Weights of a small transformer language model: biases.
Each number is 200 + 20 x the weight over the matrix's rms, rounded and kept within 0 to 999. Layers, rows and columns count from 0.

# layer 2 MLP down, 160x640, rms 0.145, rows 81-121, columns 400-479
187,249,194,213,207,195,182,211,246,175,184,149,178,196,159,226,200,197,186,225,217,229,256,181,213,181,196,184,190,175,219,199,226,220,192,177,181,197,196,199,197,238,182,201,227,174,197,197,240,191,188,199,182,180,229,209,210,166,189,203,160,235,143,218,190,212,181,209,200,196,196,198,172,198,185,222,187,203,173,199
198,192,226,209,207,186,206,202,215,178,177,220,191,201,203,199,220,200,165,200,216,209,189,188,212,234,201,153,214,182,210,233,227,204,205,167,195,235,227,256,242,230,192,187,193,214,232,210,191,210,219,211,184,183,195,173,190,195,217,180,216,209,182,202,221,204,189,223,227,183,193,232,199,207,210,216,191,180,184,204
189,233,216,204,196,194,206,205,168,230,211,196,239,195,204,179,233,222,199,203,197,203,221,179,171,205,183,167,226,197,205,235,180,229,213,215,216,202,202,192,221,199,169,187,210,162,197,216,203,211,180,165,171,162,178,211,196,163,206,191,218,195,188,185,175,217,220,230,229,218,210,188,189,216,182,188,233,197,187,162
186,206,203,210,199,220,217,196,185,171,193,226,177,210,229,225,209,190,237,166,162,201,202,214,223,206,163,218,243,206,225,219,213,189,244,199,223,200,194,212,147,153,159,166,207,224,205,236,215,209,215,179,200,178,193,179,204,172,163,220,228,189,182,197,218,229,169,186,196,181,207,229,202,187,170,205,199,218,173,211
195,235,193,203,182,215,184,212,207,163,205,221,228,227,217,203,179,181,204,172,221,188,219,185,185,188,176,148,204,195,160,233,198,183,239,181,219,184,184,223,227,182,198,204,199,156,207,204,207,190,213,190,171,210,248,208,222,202,199,234,198,205,189,228,137,208,215,181,222,181,177,193,176,198,223,175,204,192,152,174
224,197,223,207,193,207,219,201,208,210,184,211,155,195,206,181,207,194,208,188,237,204,225,200,154,189,221,178,203,222,218,206,164,203,197,214,190,189,181,184,206,188,194,224,175,229,160,187,138,198,197,208,227,217,186,196,203,194,184,185,171,211,196,199,217,199,227,183,196,200,182,215,219,214,199,193,208,213,203,215
200,221,175,178,160,200,166,187,186,214,247,214,227,208,238,168,213,191,184,163,194,216,143,213,185,208,236,169,231,201,215,189,207,205,190,190,200,197,205,176,235,228,222,221,197,195,205,208,174,216,194,157,198,228,163,226,188,208,189,213,217,174,209,207,224,177,183,175,223,158,239,184,150,181,190,169,199,193,180,209
184,212,207,176,138,194,172,173,174,206,191,177,166,230,228,169,190,203,201,192,249,208,216,212,202,170,184,174,244,185,190,184,179,166,233,202,153,181,213,204,209,217,202,197,187,231,201,228,198,190,154,222,187,181,189,223,174,150,188,212,205,187,175,208,193,217,185,203,224,227,199,189,214,217,181,149,229,193,207,194
200,224,209,238,209,210,208,204,221,202,226,203,213,191,213,195,193,192,222,230,229,234,211,240,179,208,219,188,155,214,205,216,208,215,201,217,213,188,238,181,189,221,204,169,217,165,185,201,176,185,172,165,196,160,175,200,216,168,197,192,193,207,198,209,196,205,181,216,161,200,187,188,224,222,194,201,177,172,198,203
198,202,196,200,168,198,190,198,217,213,232,183,210,198,207,181,209,214,230,210,190,186,204,200,230,202,180,198,247,180,206,203,196,219,194,196,216,192,216,203,192,202,194,213,215,191,223,176,230,176,217,199,174,230,194,222,215,196,218,174,209,200,207,189,214,212,159,198,219,217,215,202,198,214,199,192,215,230,179,217
174,168,202,192,209,183,194,154,184,200,211,197,173,191,198,194,204,170,182,226,189,164,232,172,217,220,220,172,191,238,169,209,200,207,224,228,200,188,190,204,210,209,197,226,199,173,203,197,213,193,213,192,174,224,181,204,201,199,184,193,214,186,189,214,205,206,198,162,213,186,200,188,189,202,186,198,169,213,213,219
212,241,175,193,175,187,222,193,227,198,183,198,220,196,161,199,195,183,186,232,184,195,211,171,212,222,217,226,220,221,192,190,197,197,149,189,184,166,183,159,178,238,181,234,196,205,196,206,193,195,211,190,190,191,218,230,197,222,212,199,148,206,217,187,190,188,215,174,204,207,209,196,207,195,200,190,211,177,179,212
194,215,194,247,228,205,212,199,229,181,150,212,219,221,234,244,191,177,176,186,213,211,174,196,208,186,221,190,210,206,197,212,200,203,204,193,202,179,205,215,177,214,211,207,182,213,171,209,180,203,237,232,177,196,214,182,201,210,198,234,198,187,159,211,202,179,190,192,225,163,249,206,158,182,195,176,224,211,212,209
205,251,223,221,186,170,217,215,186,202,196,195,207,170,214,191,198,231,191,218,231,205,186,196,216,196,213,203,228,191,195,216,174,179,224,159,209,175,198,210,207,196,226,204,186,189,198,192,179,201,199,185,216,181,197,225,181,199,170,178,219,226,195,210,193,203,196,189,219,174,199,209,198,196,224,210,217,200,238,198
192,171,221,213,206,233,216,205,174,200,213,208,203,215,180,170,193,163,214,192,195,177,235,206,165,200,214,222,202,220,216,205,200,196,199,221,233,216,206,211,190,211,188,240,199,186,178,206,169,195,172,213,198,200,173,188,181,191,210,199,194,214,183,180,208,210,153,193,201,221,200,200,213,205,210,220,190,181,180,200
207,180,180,170,168,227,178,201,189,228,182,185,188,178,201,203,203,190,206,225,199,208,235,156,213,197,210,200,165,192,195,202,217,207,219,191,172,186,250,190,221,225,194,190,163,208,204,221,224,217,198,213,171,222,255,200,198,245,209,188,190,213,183,187,191,186,214,210,227,232,210,188,210,170,232,178,206,206,159,192
198,187,196,174,195,186,165,187,196,232,194,171,210,192,206,165,192,189,183,201,223,190,189,185,184,223,208,217,211,225,177,186,191,209,185,219,167,225,231,195,220,166,187,221,177,184,177,206,191,226,206,209,202,202,163,211,215,192,218,209,190,203,203,223,191,144,156,140,181,210,202,204,200,210,192,186,183,183,224,184
182,167,214,199,210,194,211,201,214,205,203,162,176,203,200,225,180,194,216,194,217,229,218,178,192,203,195,229,199,198,195,222,227,189,208,208,195,189,201,214,222,194,251,217,178,235,211,198,204,214,220,199,213,198,192,192,235,225,246,171,170,199,212,187,181,209,191,208,189,198,211,186,203,226,198,204,253,188,224,202
239,210,189,175,199,186,196,190,218,195,203,200,205,203,193,207,226,190,186,198,221,203,214,210,206,193,224,186,221,179,198,197,179,203,177,202,226,192,231,187,206,179,232,193,214,185,173,207,194,228,231,174,205,195,179,213,199,171,189,220,192,205,187,183,208,185,207,209,205,200,220,194,195,155,189,189,232,196,190,225
199,203,220,210,180,196,214,177,196,219,208,225,212,203,197,180,205,188,185,188,236,163,195,194,227,197,182,222,184,190,215,204,181,174,207,217,211,182,206,187,177,234,216,227,219,187,188,185,163,203,184,198,221,205,186,213,181,187,205,148,200,194,168,211,186,184,232,172,215,206,191,206,183,223,182,227,212,210,238,194
193,195,190,199,203,184,204,201,192,198,197,198,258,212,184,198,171,181,219,239,197,208,197,196,181,197,202,223,210,169,177,202,229,207,172,186,196,186,241,186,212,186,217,210,225,211,233,209,193,210,186,209,225,185,168,200,222,215,225,149,187,172,184,224,215,195,208,214,187,237,182,200,214,182,216,210,174,185,207,193
200,209,228,207,212,184,199,203,191,210,189,208,171,199,182,206,198,215,177,165,188,201,211,220,214,238,218,222,223,212,176,174,176,202,196,195,205,214,157,185,174,185,194,241,226,214,218,205,214,192,197,209,186,192,205,191,187,198,167,202,177,235,201,206,188,211,191,205,190,158,199,215,202,179,198,193,203,178,195,201
221,183,178,222,183,217,234,189,199,226,158,149,199,224,198,186,195,194,208,220,240,240,228,200,211,230,169,177,196,192,214,203,176,157,220,187,180,206,190,207,183,218,189,186,201,183,168,223,182,174,218,206,194,221,188,217,221,205,190,177,180,202,226,206,206,214,209,203,240,205,224,190,191,190,176,200,193,212,193,196
177,204,223,210,208,248,197,185,156,173,230,200,184,226,173,228,174,188,219,195,241,205,191,191,206,187,184,240,207,212,203,221,201,180,204,207,173,207,185,183,199,209,204,223,180,195,195,209,202,191,197,170,229,210,211,163,220,208,187,210,207,199,162,203,231,199,200,210,222,197,176,186,205,203,206,217,164,182,204,162
184,211,206,208,199,215,214,212,191,237,173,192,195,241,197,190,182,230,194,206,222,195,158,207,151,147,169,200,198,222,236,190,220,163,193,227,198,170,204,189,173,179,202,232,191,196,175,212,198,194,183,195,210,228,183,213,202,224,213,199,209,204,202,187,177,238,183,178,171,229,202,193,215,191,217,204,220,194,221,186
195,223,172,187,168,198,175,226,205,184,174,195,241,184,153,208,160,187,207,185,208,203,179,153,200,197,188,192,202,230,199,213,174,177,208,193,225,205,188,185,207,208,232,177,200,173,181,224,175,217,175,204,229,235,188,206,195,199,198,212,178,203,192,171,210,184,175,188,198,202,187,188,186,216,179,191,186,209,189,196
212,202,218,234,195,212,185,198,175,208,204,236,178,205,199,181,219,221,204,175,246,202,212,237,200,209,182,197,200,213,166,190,198,194,182,167,216,209,212,197,190,210,202,187,184,210,204,201,191,199,207,189,209,186,182,208,199,184,185,218,183,255,190,194,175,191,192,198,173,205,208,199,192,191,180,207,184,218,214,206
222,205,202,156,179,255,201,196,180,211,197,187,228,208,217,217,158,196,190,195,245,154,163,175,181,210,185,209,174,236,211,234,221,196,180,229,222,186,202,213,197,216,213,190,148,175,193,172,173,210,195,201,197,162,172,245,197,203,191,193,210,203,198,258,198,210,210,204,194,190,181,185,192,224,205,192,181,190,195,158
187,176,205,164,212,169,182,193,214,230,223,227,177,194,180,196,224,232,186,234,176,218,245,199,216,202,194,217,216,203,212,200,204,180,221,218,224,186,195,181,191,222,196,200,224,190,194,201,200,193,192,179,245,188,214,232,183,241,193,181,196,193,217,198,226,203,184,212,204,200,183,198,217,172,216,230,200,194,164,184
181,231,207,212,233,202,213,216,209,185,196,223,215,178,223,219,229,223,194,185,176,235,167,208,214,193,193,187,205,232,230,198,179,230,211,187,190,190,188,212,183,159,213,180,211,181,221,244,207,176,203,204,182,215,185,191,177,174,170,208,220,247,191,226,198,224,207,204,206,233,171,194,183,207,190,233,227,207,188,209
204,219,228,167,196,162,187,190,169,239,216,224,207,187,219,195,204,205,213,205,207,186,213,189,208,175,202,190,209,214,186,206,192,217,155,177,211,196,203,158,206,161,234,182,209,180,187,212,191,233,201,174,177,241,180,187,203,164,185,190,216,196,231,207,214,201,221,197,236,194,235,186,203,207,207,196,218,192,194,208
182,217,183,178,191,208,188,233,185,204,174,183,211,181,180,204,201,208,168,185,225,208,196,216,171,188,215,199,217,148,225,198,181,212,165,199,243,212,154,187,198,184,200,205,213,185,229,222,206,195,223,205,212,246,204,219,215,214,194,182,227,192,212,214,209,183,225,182,162,168,205,198,213,235,188,231,200,211,244,228
182,227,201,211,211,268,180,216,173,216,191,207,223,205,210,205,202,222,213,179,213,196,170,192,222,195,191,186,201,195,229,215,181,208,191,178,216,217,211,161,225,173,173,209,173,176,197,224,188,215,161,138,172,182,197,210,201,237,179,160,195,182,185,191,205,226,219,223,195,214,180,176,194,194,195,213,220,201,200,177
214,180,196,177,185,245,202,230,200,224,221,242,181,175,148,200,198,246,161,205,209,223,228,198,165,169,242,212,207,201,141,205,213,175,207,230,195,154,202,201,233,224,206,185,207,193,224,191,218,177,185,204,206,197,189,201,206,208,194,205,181,181,173,167,227,203,163,222,186,175,211,213,195,240,185,205,194,215,192,205
222,228,223,205,248,209,149,166,201,233,216,206,253,160,195,234,197,191,186,223,178,197,203,171,218,226,178,253,196,179,183,191,221,252,217,181,275,197,193,195,187,172,216,204,216,230,208,225,203,194,179,202,209,176,184,174,145,193,200,204,179,183,164,187,219,201,219,195,212,204,190,229,213,213,208,190,208,195,190,167
187,214,195,225,209,222,194,205,173,205,176,194,175,213,183,188,200,221,220,192,249,187,199,217,176,193,174,176,204,207,176,184,213,163,226,227,187,209,213,205,195,200,226,197,200,196,185,197,147,200,215,237,225,196,205,204,250,205,189,222,193,183,203,250,175,170,223,195,170,209,177,164,184,170,189,171,154,172,214,181
183,179,232,189,234,196,204,176,200,215,205,198,225,181,169,218,182,223,184,187,201,228,206,166,160,185,216,227,210,215,193,166,197,206,201,181,204,210,211,202,188,208,218,213,180,185,196,220,223,202,215,205,209,206,216,214,222,184,213,163,190,195,215,220,195,205,214,204,214,188,209,198,184,204,202,215,168,203,173,183
217,211,195,199,199,207,186,201,197,226,232,209,219,188,209,155,187,201,239,209,152,195,161,196,211,203,219,228,211,210,181,194,213,215,188,183,215,199,202,209,179,183,220,194,191,230,192,205,221,216,214,190,192,203,182,178,209,225,209,180,197,172,216,187,182,198,201,182,211,195,190,200,167,218,188,184,204,210,217,180
183,230,195,157,215,204,178,193,184,217,156,203,167,190,223,195,182,176,177,208,210,214,221,239,219,207,212,232,170,206,200,219,179,193,209,171,198,177,196,192,207,216,184,198,137,227,225,201,246,186,236,230,195,174,214,227,193,212,196,183,232,192,200,195,177,202,214,202,224,201,166,188,233,158,209,225,190,164,193,205
187,199,211,179,213,224,215,175,181,197,197,208,236,201,167,174,207,206,150,198,212,224,192,205,202,193,179,216,202,187,215,155,191,208,193,162,196,199,172,203,176,178,198,194,206,205,200,192,201,174,179,175,183,199,192,194,238,200,214,183,202,167,204,210,228,202,195,173,175,184,159,200,216,220,201,187,204,211,224,201
178,199,226,215,239,191,180,165,213,181,171,235,225,192,200,193,226,176,190,205,159,235,201,209,192,199,209,208,222,196,163,184,195,168,166,204,224,213,190,175,210,208,198,214,202,172,161,198,183,191,209,212,221,199,212,217,181,178,226,230,213,212,204,177,203,184,225,180,194,197,188,211,198,204,176,188,213,193,189,203